Weights of a small GPT-style language model, trained from scratch on English Wikipedia: 2 heads of 64 (1 for keys and values).
Each number is 128 + 32 x the weight over its row's rms, rounded and kept within 0 to 255. Layers, rows and columns count from 0. Numbers have three digits each. The size before them is the row's rms in percent of the matrix's.

# layer 7 MLP down (transposed), 640x160, rms 0.139, rows 42-85, columns 0-159
097:132142113141137097065069133169104120063150125135104122116133086124146145099099126111168079150102139113102160159065116139103086098075121143106071151159141138140139134117124118143125061171229091103127147152113108132076154055094143153084092129134141135108085144224120122148168116113142096097094142142115120066135189092097194099124127107120100144162121113136148114121130128159157115165129136140115122117074137119130157105078144109182121205176110141191196113064074170128093146096082161
099:129172105179123155080085146128139111123119159144133127097103121140116131074105127196169127091134152137157167168121130121040100142089122092142121152085172091086131174130176120139134127090106109108137107104171104129142154100124161110220087180146111131083121152085138075123117141147170098129137059144161085139198121137149067119111077120119061191146145135167121171103113170149074108159170121105126137109143091106127134075155199175191164115138084066143150133171147126145128150146059146
090:120140134129140149117152174105104146170099110161143104155190107123137087163093144100145144103139102170151164158165154074160123197100110080093132154123103059079094109137151152146113099128172133178057127100134107129137165110127152152120170102073124147156189095085161087134116101133092204130093125209106160067116091160154119151111177176132159092131159094106133157125151105130056117116112130081102133122140156106119146124100167084142129087102170108051164129079125143054162194097098108
100:104128124112195088117029179090171102087116097132058124087143153182079116121145154115145158152120103099129143168128121056129091094185159153159120135071132103154179094133138106156097109109094147093077114127134079088169157179109142142064127164099165155111134094188116171117132117180164127155136136138111148121104084133164090164136148160103139116172129102156144138103159065137142184122128114134125109159160079144111174094133098170119107167085141191143182171112171150165120139059161141
098:128083155064084134108124100150080133086151119097063129121123149119134074073131076070078048147175080093157145103168058175098154108123165191111130115132143172125074117185162140122154160094133131125072117114114068145112136115166061137123121206110084125098083131197106097160133134183146139145113133125180135161097138095106150133147130086141139124100102110137115116168106111150097132119155135174086130113114145147066155104126159111172124082096121107167157171076144069122144105117185124
106:142192164125132097154157118112196137145190074139147119111133145097048151124109146075086167106203115102095110140115177136095108161110081087172150193130142119111051132156137109121085113096081142119153140116094147138152114141105126096097092054104125063151150094150095100150152138156203076119093131115108098113157125137145138156129128160205188062164098155127064125105120083180182069134116149154135123118171147104123132124133116169107128117120142076129150122088195112133137139103099150
100:101103138122173099095153081137182072183136052141176172127144125116125179140167148135118128129167165115190198148169104133159124077128101127106174117176098126083194102116141189131107195118152115134092097064178129125123154146214138083141105142138137117102142179121169166153096112103106134151172153123129166137164133085207096115132185046102136120118125136196121161128107110105124113150144136123116138154118097181147118066117126153177093162124089151116096128168130123158126128173112076
113:113128098161129094133109168151109125127095200118096074113128164114085089119110151115176147117080176173143072111154100097069110081074160134129106104150123133143111183109138160176171137145128142086125142096125184096124140103141117112102116150129075175100143149184127159130123158125255151110128103128175123106110156094161134140090114152129106113186160152133159122106147102129172122129098080103134091105103152135142185127148116155172110116096042086133153107104156126136122186061094166
099:172085111102096153146136188151116144141138170121083115130172125155243119183130112100125110164138203115180136097117166122129086151132097138156110111136110067102174154141139090123159126110133133071166129102057100116120168144116126113141076147097131158143111157129133080172143115147109094121072111158171169119103064154152104168134175105114077068156145156116164093139112152099101105145065104154134109133158145077180128155123096098143106168080152184141115162145094175111099132045171172
091:141165113122137142066050151121183146147107111117124103064164084118102135150209148161089108119167132084153086125128139157130087142171114118121114172125099122117085134093127109166173127072102134116125109074072134088140098206110095166120094085134142110072123101114116121151122066124107141121114136061177113160108090171110129121200175121152168166142094147090136227097171135105118109138080133146145060080124157101131154187136142123138137072118144112105181143122091154093146190121134121
095:105189163183148156082112139120118162087156064115097138098157171151096136132154089163093140115143185135136113142134123150157127126080082166163139095071125087117100115048121156077149157071154154146127139149097130091119184086129142115048095158074121053125129104142146089131093150119106199185125143121111191159057087124144167067160112094143116102136180129164159181108178095090124085154147135119121120104137125157115176096142156115155128101109108110169093170168184144144126092108136107
123:124117138092139126089070156157177121096142144104141152125159108138144144101142093109163140161097137145215115149117149137134113064128102164101188183160174160169135147172110142137119171093123097139086123132137118131117116129132138150143136099146150151084073131115107094068155179120174148104132168093095141149109105181112212094075094123123129113151125116098121108123115091176099182159131029057147140077140103079145157114166116136083080133167051076084145182135084103105052145137144124
114:096138093087132131128081139118068130094113116088116155037187143099091109132153093121134104063132094127141114127147091107124172143152143083124143172116129081125147133146133099089171180177129070135079078116098131097163111137140111135101120104094170095118088135178150163165044159119173141078116197101163189110102139170071139106157091168113129062098100126155127107106143092127147102118125089151176163118127155142149164165131136146210109147098118105106140081117203087090094114159111080
107:170112119101137202135118128137150134146156123084141142135067126141102115056138132130105167195135111127131122164053053098104104151122092158155129094099113105144097120088082135153173132088150160134122119128120099068161140141160135136126154100109119078125127165103143159130087151092150098067176140189161048159143171069158125159109153091140085129061036131108165094146102125125174128116107125165146092111088128106065121113165149120141121101106110106142104142123169185154037144064133148
093:149057159166042116117154130110102176138135053143154124099120109099130091115164132068146159146089144173183142151130143131128121140067124149137111125100090092168123096108155136094149165086121135161091087109087128210127095074082104135050084082063122111159124096148167135126144141128209117082099129153173150155133138137102130131124126139185102135131142050090144094091122127089143147147051131174149113192136148148145109097084148107185154122135172145140142093083109143115154119128167090
079:167086096126138135146149172135150140193128099138167144101093182107104086117141083157121118060109106078169116099126162121123144144115153142116109101086152112161155130166174095136188113133144128141157160090049127135114074160132155062146122097096117171172163165112139143124126164223175107142153136103191127099158086102068134104107135093137130144099190212163149141116117125089146153061077106081091133110184186068154164101119105124151141146131138080064145143131140081159147118127135134
096:130157181131124111143086103090149140081121098114139165101118149194154096104102170090161183137128133147084126118105163073119150166133155116119146102129132143166136077145074057077154118100110116085126173134253159086148087132143163127130166153075131099132129092099093176139110160140082088092166124135101104185175187127163134104146167167113119097135167102109140071118114177147109153106148102125184166129123196148060134084112057100148136093128134127164072098145111153156126147128122123
101:126157155142099170128184103109090167125151176126120117110144137143128146085140163185078133139067141118125088085176112164089121112136126122157081132151136191133151171135133148173137157151160060150089126089090073159108082129170179137101144130120147106157075121140119173086130078081131112157139142135193134119087109084118120133192127144122171133166123180105146157111124155146170039186149141100122156106105171154099106127149187105087065217148119110208090117097128148132135173140096109
095:210116095131137122107190165123119163133149176153142118107113162116145148087088092132180109121135129132134163149165134187100172173104060070089193148144103161093113143144129102179147096137168124099132165118045126126123155126131108167160148141124133160170139111082128197103110150175119151145079127172133096093117087130170052158093153124103142074135086162069174110163083096106153076123169113092114156153078200100148166127083126144142163134121091078171117119090102123089119149137172113
102:121121118054119056156131115105115152071129179114131168115164145137112153114100162113143144085154128084132165180082147151155132113080135182149147138123114119082105150110134145097172106140097161125118144089151157104226113120159105070141091216141148094082124096111146089144068126155113138115190125163099132180134083109092128126164110109135136151104113210113126097069148065148141072134090133131097148084129132104192093110091109108152092126140062109133149128158164109174096128182075174
101:121149139113104107099169172135104172104111087170109135193072115153143119168136088165136141111136188124161107095193115160149091152120169085138119149123152144138100121102128085107162176156101159085132112043171144125069113109150147219126121110116146103154106135041162128127130161120075115130113109123149184066129109168138118195150163061132119174148128154082077153215113141126146157135155134119156089126153146143227114153124126151113159118128141157143092123135179125181102145076129137
124:149068108126156194146115173178143094166113138105165130133193201087123136079077107107126101101094168094174109123095081159141086100165133112066092135144145143146108180161176146131118141102123141120076148112116082143180118166102072065131104158112141134156065140226076149088144132142133066117114134180131134140120139137164105103148183166092092130135138162039135099107128163158144129172082157115087159074122117140122143137132185118151143141114157173100082165135159150100149120151141145
106:142140126147152066157052151126139150133123152123123066079177118187047104058118145132136167118086099084120149102087089187090135101150144115101122119048190159148083160151089115127140136138129151083118138112142167105124171133073152140090141192135107108106175178144092103186185146130124166115137150108151160097134141193104172066136146120159078141110194137140145101153100069143102183114147117091165100080120133101157136128068097131168165167112086090149151117120145089121113136133128133
086:135115081096162127203104109153145101151080106113076106112095120176098048118109097128156183120147082037080154097158131140090113119060162132132111128130109105090118111150084131153164118165117165133141168128147088096143177185140127112110138101112117108160162058148113110212190095106136109134152157118100104150155153138122119175153101140160109161131142097102153148159178123122231144116173115132140133120146148083146131166142095055114130162150148064120130202155157082111146123155164128
096:131109131078119116064123164159113100180128159147169125160088194132163117189147112153161128139149085174133116214139108116189146107124121134132107142110165145117106114105119069107177130140129105104130154168233155109138147089152148163115117091225070097209144113124180137134155110129148112164108114139107141195109057122179134126108106165154125132182098114084163121128201184153147127109145124131115140134137179089136141135082096109086121131177129144112111110159116184120090135128188146
092:094150130138090096153098164157156101164074140152115104172142140152133152119114204081114091103125167085122076121121129129140178122158069133178025123098118159120095134136156085119143134163081084153169086169176124183101082138154191071114140132176132129095136145140123136161106141096142186091070100129193122095085118108132074163161106165143167122133132147096119146135143150177162114107118132146101202074136158063122079161135128132126144120140122132053095137179152158170100168162134118
092:104171083135210112122111145082094084165150164168111133084099125150169156155155174122125098124108169087101111164191153158117129125120084158112108143114163083133092150100201124140063128088122133117098129164138150109087157148114081123100179150090111167141132079091114085156185146166161210202076143166088171083124178135135161081135134096133103096128178111121136148081106176152113111124164137121089136156100127152150056178136116101182113102128162133153146069135124125129185164133163118
097:148108109167163133105098116189082187158115179096120103139140122082147106102144100161172154135152145146122183109131119191134125101164116051137076117097136171186092193125144089113180130128136102089088125151183124145055128145126128195114131104083131141124154143108155130148171162170172168077107111163121099072180110105081125128107097118097093121102162137154132133132091083102153069088154117135128164084064117094168123154129162124141116127149125142123125145167195150214170114099082066
107:148094135178116125161174157171146131142058100167067164166142172161137175120160135105126130081148077144140143081165130147181107115146118075155151129167123119119206150134178105209140045141140070117135149130120112132107144151152161111196089159112173039117140190121109103091094134119182109144089140130120072092134169106144094200139164149138106131103118135187087144134106122109136076109153084129151184155099084130109151157127141127114148105104117131173158102112159124086068150141095137
089:053098149154109127114188115086157150079088176128124086120097125124165164087165178120076114151150159136195083120175130167090123122124141076151142099152088165096135172143116174149097082182155115197108166145108113104180113180126111174095153100151146098157152053122118134088067138099142124089162138150176152104158106120121091128110163111153142085116146141131092165125096134185089090115132058119145094123136071145148163186128121167146142143192091097149169101132091122124146132166063160
107:131104098121082123147197165132156174138116107140076147156117180122162092117169066191116165135148166120168133150122102139092118151207138096128121116178068144142127113155130104107102160096205158179144171122151173134105093069147128125043027154133089112123091100127128112143092101084137087155135123181125147070144141073154131099088177148082115156111109134179173121143115165151155106159132121103175134128151168114138133103107099178106134156101133150108126168157154172172094104106066104
100:142097146116141117117101143124124136164129138081125106135158124151100079160156150180106044089096127133126095109063171120086142160157121150113072164098153128162145116063136162109213115181119166101182120124095120132063133129106122126156133152107114105121104173197187098164136172137137105144133128099125130176141158183120087137117105140118105097105118153113078147175144100113140112126103104060106099145132124182135188151095069079117118162121087136070121164094037141122109140053125206
087:153152095106102113158114120102137128090075199161134134045164179155064109153130154172097151087135120180045068084157097172163161150059082035121112178125152123123137176148084099105133129142105160151103115113088128176108100152107119149111111190159097110108105099177089133109109156147154143092131157119173141160164091124114113145129147121102150136127091149123157097111099174093147068154107101089105163107093141191141138173099150148135194142137163119165132127089173148095113121147177148
109:091133116131100156068196095059140085157141153143136144056111125109118193121119074124167151105070133118084120106134165148131105155081100124118147095083159153177141175117143109118124080134159081039139131101139114122164114146112139156149123146121094109178087166069193193100097136129148065140117091150074082161171124136095116142080123124150125196134082151174161099118118124133160103102141122088105165098201088144110093102136130117135089112096094162124208141124142121121067162144122125
101:088143137139138146119221182139113124126156168076161126115145131078150163141129145146156127161140120077144157132111141161124090073138141125109104080128178168134135131105184203151122127080093146133183085153169116103085165091161149095113105155097106093133151108084150144127122124117164118136098113144141078081151162157086128120176153114102149105079116107090187113152119117138146120129049151070139080078135116139139162088052200103089125139170101147135141142103113182085098157193034120
093:110074174178111165145148134082092155118109163094167116144146157193126133160115120079113153146141137089106112112112141096084155157136143053129140192109128151191113127124121098081161183097140090118153133095106089087098115154097159160163138096110064195130162117134149101183095088139130150128097110099119167118106159092113124105104143189160155143120181125126177155077085103129146131096066194160176098128125140203169150153168108143116119103155092102110163189047146107146137122159063128
108:116148138109128111183154142136118072142159101128160165157144184119100118086082135159102166134122174121057132110175132143154087142136085102169101150104167149154211129124053143088129099107186188148117166178148075080095124134124172098140124151114139143075135141137079110088089209088101170096164097124153080086118166193138195136144084102165097153088144113137163161124151154146117111170135128092181093136115164153077136103076148119106084097121180147088159158125120176139121116106109117
103:146163189099152147063090111109143089101135159117145127132100088100108195160149086164146166116088119130161149130173159117144113146096149176194110165150126154144152131135126184154120144091146148078141137228215091119138145132092069152063134104113172155175114139100102162110165152144098172103081084165092118142166185121153080145152126102158180196136125102141135124122117091096106120137126162125137103111104126182087143154120137149190106150058177129146159168128083087105093120109132085
097:112080096124073135185141139156111150160153169108154137173108079110138161091133116111164110135189178074086148156055093171141114159102140170122116154076121082107167091169139149096071089084125118196141164169160158119124099151055121079141129090176135136087158137116161114115139120104109160118124167131147098160096120123124124180080044124145122068154140127159085062117164121138118076105081160164137108097133112180169154129135100179097159113186117122128168113143083116097123094187151146
101:141073085146163221107104118164135109186169138193093129128124107137122107129114104131119137139136096160090202149109121101132137099129128102083096128139088147053181165093124065083129110155122117141133191082090083112125147179092168113144148131111130188101131163075141103140158166178087118155133160138154101072166129128124103086120198142076123130136187127206174135073121142111129132121116154143190166099184128131204133125124137077123103116117132092150140112123099153161101074106116170
089:197179122138179141078130128095174119159108094140086121133088177088127128127170125178126140157106088153093149179112122129086161169020133091026132126169102123131101148108117132132126123126105112092097139118076108113153160167107142123104101137119109126193116198058108154159152119188193176119164136117137172125122107148088124130143155098159095105129133151119152159128140143152106124141144130102162094127126175157193156107062154172109088071082115110112081111157077092071106121091115146
104:131100150082097139087116137161160104157113120112147172129137127159139127104114129129136124105139064173105198157079147106078104177101121081161075109118103104108104107121101116179103137096189099157108158135132075094110087134211144120149064189175133129093185081117136119094088137126134116087142128174245090146164134185108170146096152143115114103146142104124124089174088100111092140141132184096157123088056081101121185137134102113165140100109192133105106132149147141111131071152102115
113:074159082109106110104139122155102160071189088089175121121082136114144134107152105077118121101175175087159122055093141149136150087115140184120174092119088109093109158132160143114184147107082152107135141130097133162111145191184118111135145168109155169193125082138101085153128106141141111108158113145126102100035110122166116042148139109066134096093098113111146094162104111165162120181116088149114174104120208098126063085155118105109130181082159109134153113127084145146117101118132173
112:170069130171170098153127087127127125120123087093095141103179105134124104156079124124120109104115102105164144052162090079166111105198077150114118179115120125171135140138144087148148170117139137133135050141063110148057143118081131174148120161115160137137062073151158168106171126079115126149121114137183116152118127106155155114183145073130091152148170166194060084134137148057156127102132087140115139116118120115163148079106106184148118141206154085144172177080115119109156124113152121
# layer 7 MLP up, 640x160, rms 0.191, rows 43-86, columns 0-159
099:171145128068130141096125122142134094197219121127137249155097080130132143100160148069161090171082142112124149125181137181171123132167113114082128124134152025147109089136149125145115179146173097135130149102146119101123117127129135092100143146143096130176097133172078160140118137149072125116091139092115181093094136099125112116054148111140140132170108183091150126099082139129158172184149131127139133131109131180135086133198095121179084080119119108101077180139123119133154137105113137
105:123126164096169113142157089043150149104162076150137144154134107166087122126119140175096141135112081093112119185132091174101131095099124083132130154168090139176124123112023067171075149131086130077174109044131123163133116133127164112159115126069145125133088075066090106155188126065138149131101100090098133098074206157155083193117079137156128171120121162083109108128123150106107142089113137108102132088089119160156110117149133152162123103131148136157134146134073133153134174123091139
094:150177130132120128201155127140161085113121128107184061117134136118145157145132149103086080140102117112123078127133168156181151118092121126101113068089091107129097142091111102142056113168119181151071119112091105182169084149133103097170128081123129116155195156111121103136100106146119064111119164126109118112093115087159167172077159127115121091135073072090071077097120200110087122121210130111148156126095133139155074133121103144139143094145141118156039099159094147107139149157057101
102:083118119115127190123161129139123161131178138141176106098201106095123081144131168156143154115149094116165169137126176095161144089184148182157085115119142154176051087147115112086174135099118145118121084150162124148097176106073081126133132060106147093161122168134116095087108107083150110191142166176147128139138109104156110181108097164169105196118138187165092128111143113083061194107117088093122128133120177148092127093148098133134148126111133144109096081128205184095166158142093125
103:088113088135142103075093099078107153084086138156087097115131125182137127125151144098122110129084178161166154148083132161126101171142091092110172159188107118175127120069138146136168087146083133136120152114194184151173180139094101120125126162131121100079136170137069162063112220143128117103057090124152191122142122138156127111125157168106150126120144152169144175146184054099089155092082132074112132128096148134161111136113180086091095116141103186101109145130134135135182122105186127
104:111159147112115163067145105154145100130121110118116188145158130170136108187179158118138129114168153087152176152140079153133133133175124129090100182166129066088081120117131101094083175148104132108119140102102066085192109125090138131072077180165112130112113123127150122104136080079135210109116121096121146080126165085088129144079131060122132144175103161116105174172050096158079134115128108134169088150118127136133141075053113165106060098154117147116093096171130115134110150082171098
087:119098109142078109143118132106189108134170110102172133177112086131195106146091118067160159073115136109155133137130141112112138119061091118084099134140128071126129071117147056138141188084149150133141139151122108128125078123106099167116143137063110160135086166169136085127125147143145157212125088085154173091157110095127086160104159152103159150156110135098158140139124109072149115195187128205119166150109095092126135103142191168169189107113217116082160103134134117159087117157111117
099:128121071057124121151103103113169144106133152135104113147078118166160172104152133169127127146119083150117122101150109119125131181107105193145121118099087121182089105112085070099145115182123185125192081131136135113123100124118089072182115118104170100144080127109174143065110129108141142145143190113159112130128085070061139135143182142127103163147161123074193194143074177151127132146132121175109101120081206140091082137113114128111177135111106172029129131161143180129149126144115110
102:122087160124139139138115081151105080103156136190115135077066080191115141126148171175106168102135129109140113158127110129139113142075122127123144144166101089114184137081188115104100072126099154143116167037063065136102151155117125182146124147158195181145133128133160163161161139121101131163172100151091128150090150146175155170121122117172157165120155163099112144074229125132138158148176131139127083142116179201141132115155141120183114135131082101145133167136091125109182102145165165
095:184069149036141169147125081112126087099090101074138118140086099142092116099109164139155193188125128065154136133109118106162198138210175139142111138149132159219130169129170118104188137147117191129138105105140142162144105190141170139131193160144143115127124097197097110156139104147191084130127154096111081113110164119147139122114113092136139156119122135139061118139106116134175179129116132138126149084187120120144127158103085185152118145158122076099170149101157166158111104140097102
100:139151095070111171157090143102087137124063165091099083133072135086093106123133135181141149167135116102167112146133118108179145096160171085148124099109119150110071172095081114137175122108057129150109161064099141126206107125180165120158149114098124139094106114174128066128142130144127137095148175161085137156133180133163127153138110116171108131119111174116094071055133089172092124105171140090127131143178079112142098082184146135176121099124154107142174098138118178191062174093123132
098:104062147131129181100138101169148104126081104182096118164091135118138122129099080168090180112177123091144087066098129154143159156140132112181151153149140117145126123120089156070094116122140190147140181114101160132074089185147206071163164105060132103126092108151088143120164116053140180171143134116136104178144131129145135112164088120156132132108094162091129170132136143161149137174119190132108155086128121151108117107137094098140155119114092149151112171218185179133142094202160132
099:178136139127110177126124125150182121034085084145149143123074118069175119112160182140140099142119159163145105117150134107110090153161120125170112090120092139155128097107138073167190167169098114138084141119068099123220100116064110200138147142170146114089107132083113104137135082117094162082124142148123154119149090147217096148135117084126149109121093113142114160144108113117113143183153135182113117092137120085140051155126160123139196106118085201104094094129114141131093111080137167
087:067097152119164093147142156079122139133122120106052164098082119135125143080157178129120140139119155053121084168123124066137147127127070074132139183110118153167148146120136144134133094134190137171155170128089114177094114153161127103130171136098119145125181144140083114127105088167105167132130129093074172079137096120163142134177103086098118193195105124120164143095146117195162130127167154109183184113158129173124128136171106111116129117111111111192045127148159080085159123147215123
099:154144175094099104164151147043100173152186052155190137115139110125085113161093146187115096122090120110131058136154074153114057180098122173091104129177090111122093154121133148100161184079146155142177119173162115196136113098084178099122140113131124133168119161092174116134120152116114117163123123130123132113108040090098166151104190106152106152094155175150125144122133160127189122122118130104158137147192121051125134149076111153098107125120108174118103105151120187144104097137146119
103:145091177107145110078159136117095143127137121117074081109128175121173124161168138153141068136108124136120107092051066169114157176138131125197077198147161101163108195137116124171110117109169111135123114116139119088149163161156138112135078117195132140094169135180114105103135099087100135143116158117097140183106112172121150091162134121197159151208094176117142133065175128191118134172152155105147111100169110184136116125132139120153122083159156107125113107081184157133191117084098075
098:162136112123135130097140144114185107151158140116136122115167084100074142127112153163165172170096137080118082151142133155147101119180102082143125102149116182149094050153148065140079119127158085164116066122127074130113099150046164103110168126122143150156122079136129153116125133108157152160123155089126151067157117059168162196113119118144099041174112094123102125106157115132146094069160101119171060159104183144136120081111159104072182109161095127146117171090133198093132153138113144
090:150181112105087106178123124128091143177090068120117145119121106126120162117140061120169145086154073113174151137137138157130145124183098171113126189136125091113108121153142085201122079169169147170181107174139092140150096118137075090153156116098133152142111132094075046078151146156148157128112099135132090058068107143103141144109129091139110158155126179093142181145108107100076115119104108154122124149100146055128152141098076127151174124122174170158177107160206118098200097148154128
106:129207112113052138166183164213137115101126142118110105126120115109145108177159118128136146106133136116124120145116124126141080109117137119092108169132102126119145176117134109145157196171109137178105130184170190174130142165222061102132110118081078151117110151077147112124166065074056105094155119158128177187103130123093081154064135092130181152170125193135097120126110110126107160123125064106163139132091136121116104125152109117119162066126138148096172087096151086118131082157106134
109:127203116143166182132142135179102157135137081113030121188129108169112163154182122124103121067111093097116092101145160167106136153076111167111143098122089094108138152089091084106100140148140113129139128147121106175084119095083078114133109185123141085143069145176125160071154147132119092140145121177167121092085115124098159178123163111157207210081137122122108135137123141122185139162119108137139137179134141109195161117106078088095142118120171110110101098132121173165143084177185105
106:147122124131133130203161160151120053137123131168136132129167148100134187147104144150095149097070121094191102192081060139142125114128103096152152196128134102115134091101099140137098146102157153110158141104175187115135126119138102121179081105121124085194034159143139095142213206124112106152135104192140150178124151103147154092154179100169152188109126162077126070119134088159140124139114198109124125151174101114126151102151090124122141070108103144124089156101116179116131144118138147
106:123080164092045186102137158143164162156078158080102176116125137133124132101112097097099172175162111148186148121109087154104139089142170187153122095115170115135110145144130112096128152202115180156180124137138086151151096160091074117129119192152136076129115109101110138074146152120129141129149124102187093081123133113122163081162138130108128095106132153187129109080123162187080084158118103130123176141108163185102151081144160096122082096223162091112104122150148181131095094170151138
101:126152127156180154102123103130070139135124069185165074134128080151201177135134148134148076166103194106122123131070146119121071136094181157106103044183140185036069144144118119159167124155114134062169125102187127143079126150182136106120159115157149099111101110105120129087125181125107097129133137126092092101099200086113123095118080146128112118121090090104139118106143120112105180138100104159109088148134165133127116148077162112090132092075129122165086166156120107158139183157128101
098:061143096159079160153125151117118190098137095100079106134162117084069149112099163066119117141134061138095074093107101113115127123106152110203154044109103099083147112102085115176103143126138157122090129121071098068132088106133166140101142166059160146099059080138082153089056093153145094131118120142060107135119089166105154137117137096164143113171129093190120095141127093143116138137104098095111103107132173166164136142138116180115113114108109180146147099152144106186173176137106129
103:114169145148113139129119089099136150084123134152136143189101122176146116170129156067150157182129094120102162106162133103151072117058164134164145173111119142162158110092054169163182206141128090091151116105096124097120145158145117155128166133136185084117131146077112121126151134118156145129145107143104104113112171152061130148134100146118120198096095042063148184097097139142134174059112127126152106134057093110137137143081143164089150098094194107119152076162139113102108053103142109
100:097091095137140148132151115159187131173120126094108118098118191117126160098076169121104136145084127077147053082137141109121113092110132085196116188132129165125127126152081138109116103113176114164117152105147116057129104124122103153131133140090167128124121096166110115084145116127165068094223135136101112164110114143137161216130133174061188110175139109085069149101100138185152166112113182159160091122109116170142148075174103102080152171120143142081143117129099109082187104160165119
102:083115175094038171141143130132141153181088077156099145110197095120138159112137175166136137143126108071098153140097096160084099130083096135084152144154138095083116071160127181136134105076141190148178132153140162162080125104213087121119128089179089128107162146095105091132100151143098144177119121145151149127135121084149145122156087153180108140150149087116153095164124110178123068096125135150129083111114125193122135134127055148146117130143103132108184130025159157160133121133176126
100:134157085120120087134095130144081144158121084107140136121109092072135147118050137106149128178095102108076150098144137163097133107122148126152150174109120155194072101108078140171087136064204162097150073163150128123121061119132100148113148101149086168131177131128149079155127101184132134130114115143082129061184129128171189131131157167069172149150108083054189094090150132130123063123164171159160093148115136150175091127136132159089126113118121091089116146154069125157141113175158119
104:136167167128135060106112073117126077114142116105171137142157108133107158143126071121133154137136097118116114138099129125162128187130146133109148085076133161166145110073133118162176112100098119121098130109141074160157108077163115046143176157147110187144119101109102156138096111158134171143158192092043080092144129127116121158105121123144096159142150097133127181094159087076099093100171211118150146122194139110109109071078183144127173071139110055124132117185101133091182157109170153
101:117086140128184185133083115085087089069165098108099116148102127136135062110096096080154097138125122105142106125172143144114152084107134080105159139188137199148175126096137103149072116125150141140168196155121141145102128203125110124120187150168163154082133098102153114166131092139159111115114103060128069107154087139148124121103075102167121135096105067090056090155160109163136124068097187115101078160091188131100124110141136152123170135102133122095127184154121110091129169189144161
100:134155150107117102063129136180151105143140083180116133093090063134115173146140128070126099188094116127092131115145111198142052085138138177091162161125125161074060172179112079156089172089126084116097111165150137166153166072199158100126127110119142082138167094097127126117136109147111169184079113109158134163146138128101166108161153113131106081136120060110160115189082157138131105125140154081082128113099141125077113116179109114138111098152152140152105130119069157164138129207156147
095:172077164107110145179126117113125050092035129172163120109165112163121093169096140128138194122102159162185118165106116146111143127127066101154125075095109139146112151138135117149083178088133161111114177152113138141096163110088141186119125123085138198158092102151158106115102171163181112140087126127125158138171130074164138136141155168113166123099109131129159090130114195082100105185156190104065102170130156132146115120183150132117138148113205119140112152171115117108068129203143141
097:063126072079092111164167056079119106148150150177195102118176145099125130160138126167157159177117107163105139152177036084119159140139114120074115090119115134100145089120117134131098178072161118116114149146132102156084098191135143129148135073172141159113197094126133109113137162109161120133134099092106118136131126033133086153162118167101133133091107118113078147169122122081190114158121128133147206123137154107137150054156159074162095129141147107101131102177108114092109080129114084
091:115125137113169165054157140149164155070110156113174178150080129101108144147103185049202055116110186133166133113175146111087140143097213128089194120113143138111090058136141109068173149127120111128135219143156131141114130157156119151172105117048080123159143134090111099126138142149107156068120119101141122089122069123138145152060103117127115128162108120162092138174109143115139090117135115151129095107095099097142116083083146159146121125047122145135134155088115146123121078115147142
096:117175162166159091142095125109156086188178122135128147053127097093115190157100210157181163100129145083140153124203095145148110131179093114162074096117119104149101125123164193098141134142098148130127119109181120149198163091179152167126101149127160128137152134129095081122102079088129191101103107134148120148092078124118119083153103136130102129095155152088097168084178178164137152154110089089134122128121064095138158137131177152149136128125181146143100132131114105055097164192141078
106:199111094150067141099074115162148069169219087087076139122141078115108121091152122086129143073118109192130099141111118084159143118152136092090156148154133132135123154148078109136168141072139159117189154142114109161192134139110126132144175131094170096098095155166159072137173099116092158116135136071111123170169059084144134114135117108104164131165123128192117150116159095059154118116138157135150137114175122126149082141071101135096120127146088156124093175127103095114164162094194182
094:140139151214103178109128127173097122089189121136175133170148115083118064166107159088115125117120074127073169130111105126196192155114143131146123119117137119142087136166094086130122095097142147168157181079108116082211167157153157134182137146120139117130106070133110076154093105072077093164101159110107150178093176126087164097140154165070170119124115195151140168096125166128116114164085107168104131142127155101179101104133134093106086063107113124154133137107151172146124134102172167
099:092159119114124126094150125030135141114148129107142104166194131224155074157109154172087149158111053138154096124138094090043121167129100117123142065119119077136117136098103102096121138147184171151124149117127134124123154113125196096162063135131098119172137121146114176138135135143124133181146139143145181164165126155167098145149109167119117113102098095118053165071097133093121152114161111091125167164082183128089097113106174118114113072106178174093178117141128163186164134145103136
105:063165139155094183108125160161170083200136093047108089071118101169125157138096160090124142163102157160105141175095092107128146121134193072095114097138077134109109085122156135103117146180093093165148119086181116161085068140157119136087168099121113186095160110130120140084062139179096144117089140140171139114113130091180127106043118139102126127173114095071108106152145130084158120164183132151150111091108132098091137096126080062104099116141110135108121101162070122124124113130164133
105:157163146144155157064106145155126153135152064134191113105136127170121083095150138139187127144106117099145074165125157153060157155114041158120068134145117100126099134141109126085128114100138117109105134117140149165163085158146135142151175122173093189117130154112087102125124022169128121164106079130142157113174094126128110147144067143076115157161140146107082096148121177135142146089157189119132167058170113125092105106149111173169158093057101180114074144104160085139157103143161089
103:160143131127156146092175164144068085173153083103201155116131105154112173132117148150189135088213129149113135117076147096095142117148130064148093153112161129100133089132119148103149115149191163119182114139192135086162125055095143099152079143088161186115137084087109098153128047159096136096146125151133155103117114104113121123059149124103139101144034119073077161132175091151160138156173160144123118143134126138136099144130064137145153079115124102102103129135160133072126107091075125
102:137134130137127104112165141146151176129125079130148068155167153140128123137102057117159106135102167095144154095119158103165103141077151167093146117162129128140094130066139063144172161150095146082160134142146195135105064174118086169166109130085099105116112120041127118126090084178075102163143080151049147153126163102125144083117126100169145150137079144089129125122154107111163107110159173108199102091147162071156116107210097133161164073150126133134081095170139133181121166100126167
114:159094078133108149141191085084122090124095139152104163140163134106181146165183132171149124121149086124131105160126140169149110118148126177169125122085100169069179151088142138146068105117106184119168117170132145155129137091174144097094064136170142083142097074168138097155111080105105182141115187131121150099095040123191064154143164125098144104114124142111143134144156090145074135120133196123146113206162168130111132155142190077134156121135177135156079138168146073128116140087148151
101:111142156121125109162149107089161126119079131175193139097142132130165111116170172090118117130125154157163125094158118172127069147142149167172171133097072098160113086174098118094113201201189087149147131105146066075170179072107116134170157158128115116112144168171066118077157072147097182090108136144121130119120109125134138144127084122132147073108146151141137123174106087113143149123118047136121159153150165200157062110126134132101126111114113147143124148105129116230061165112135112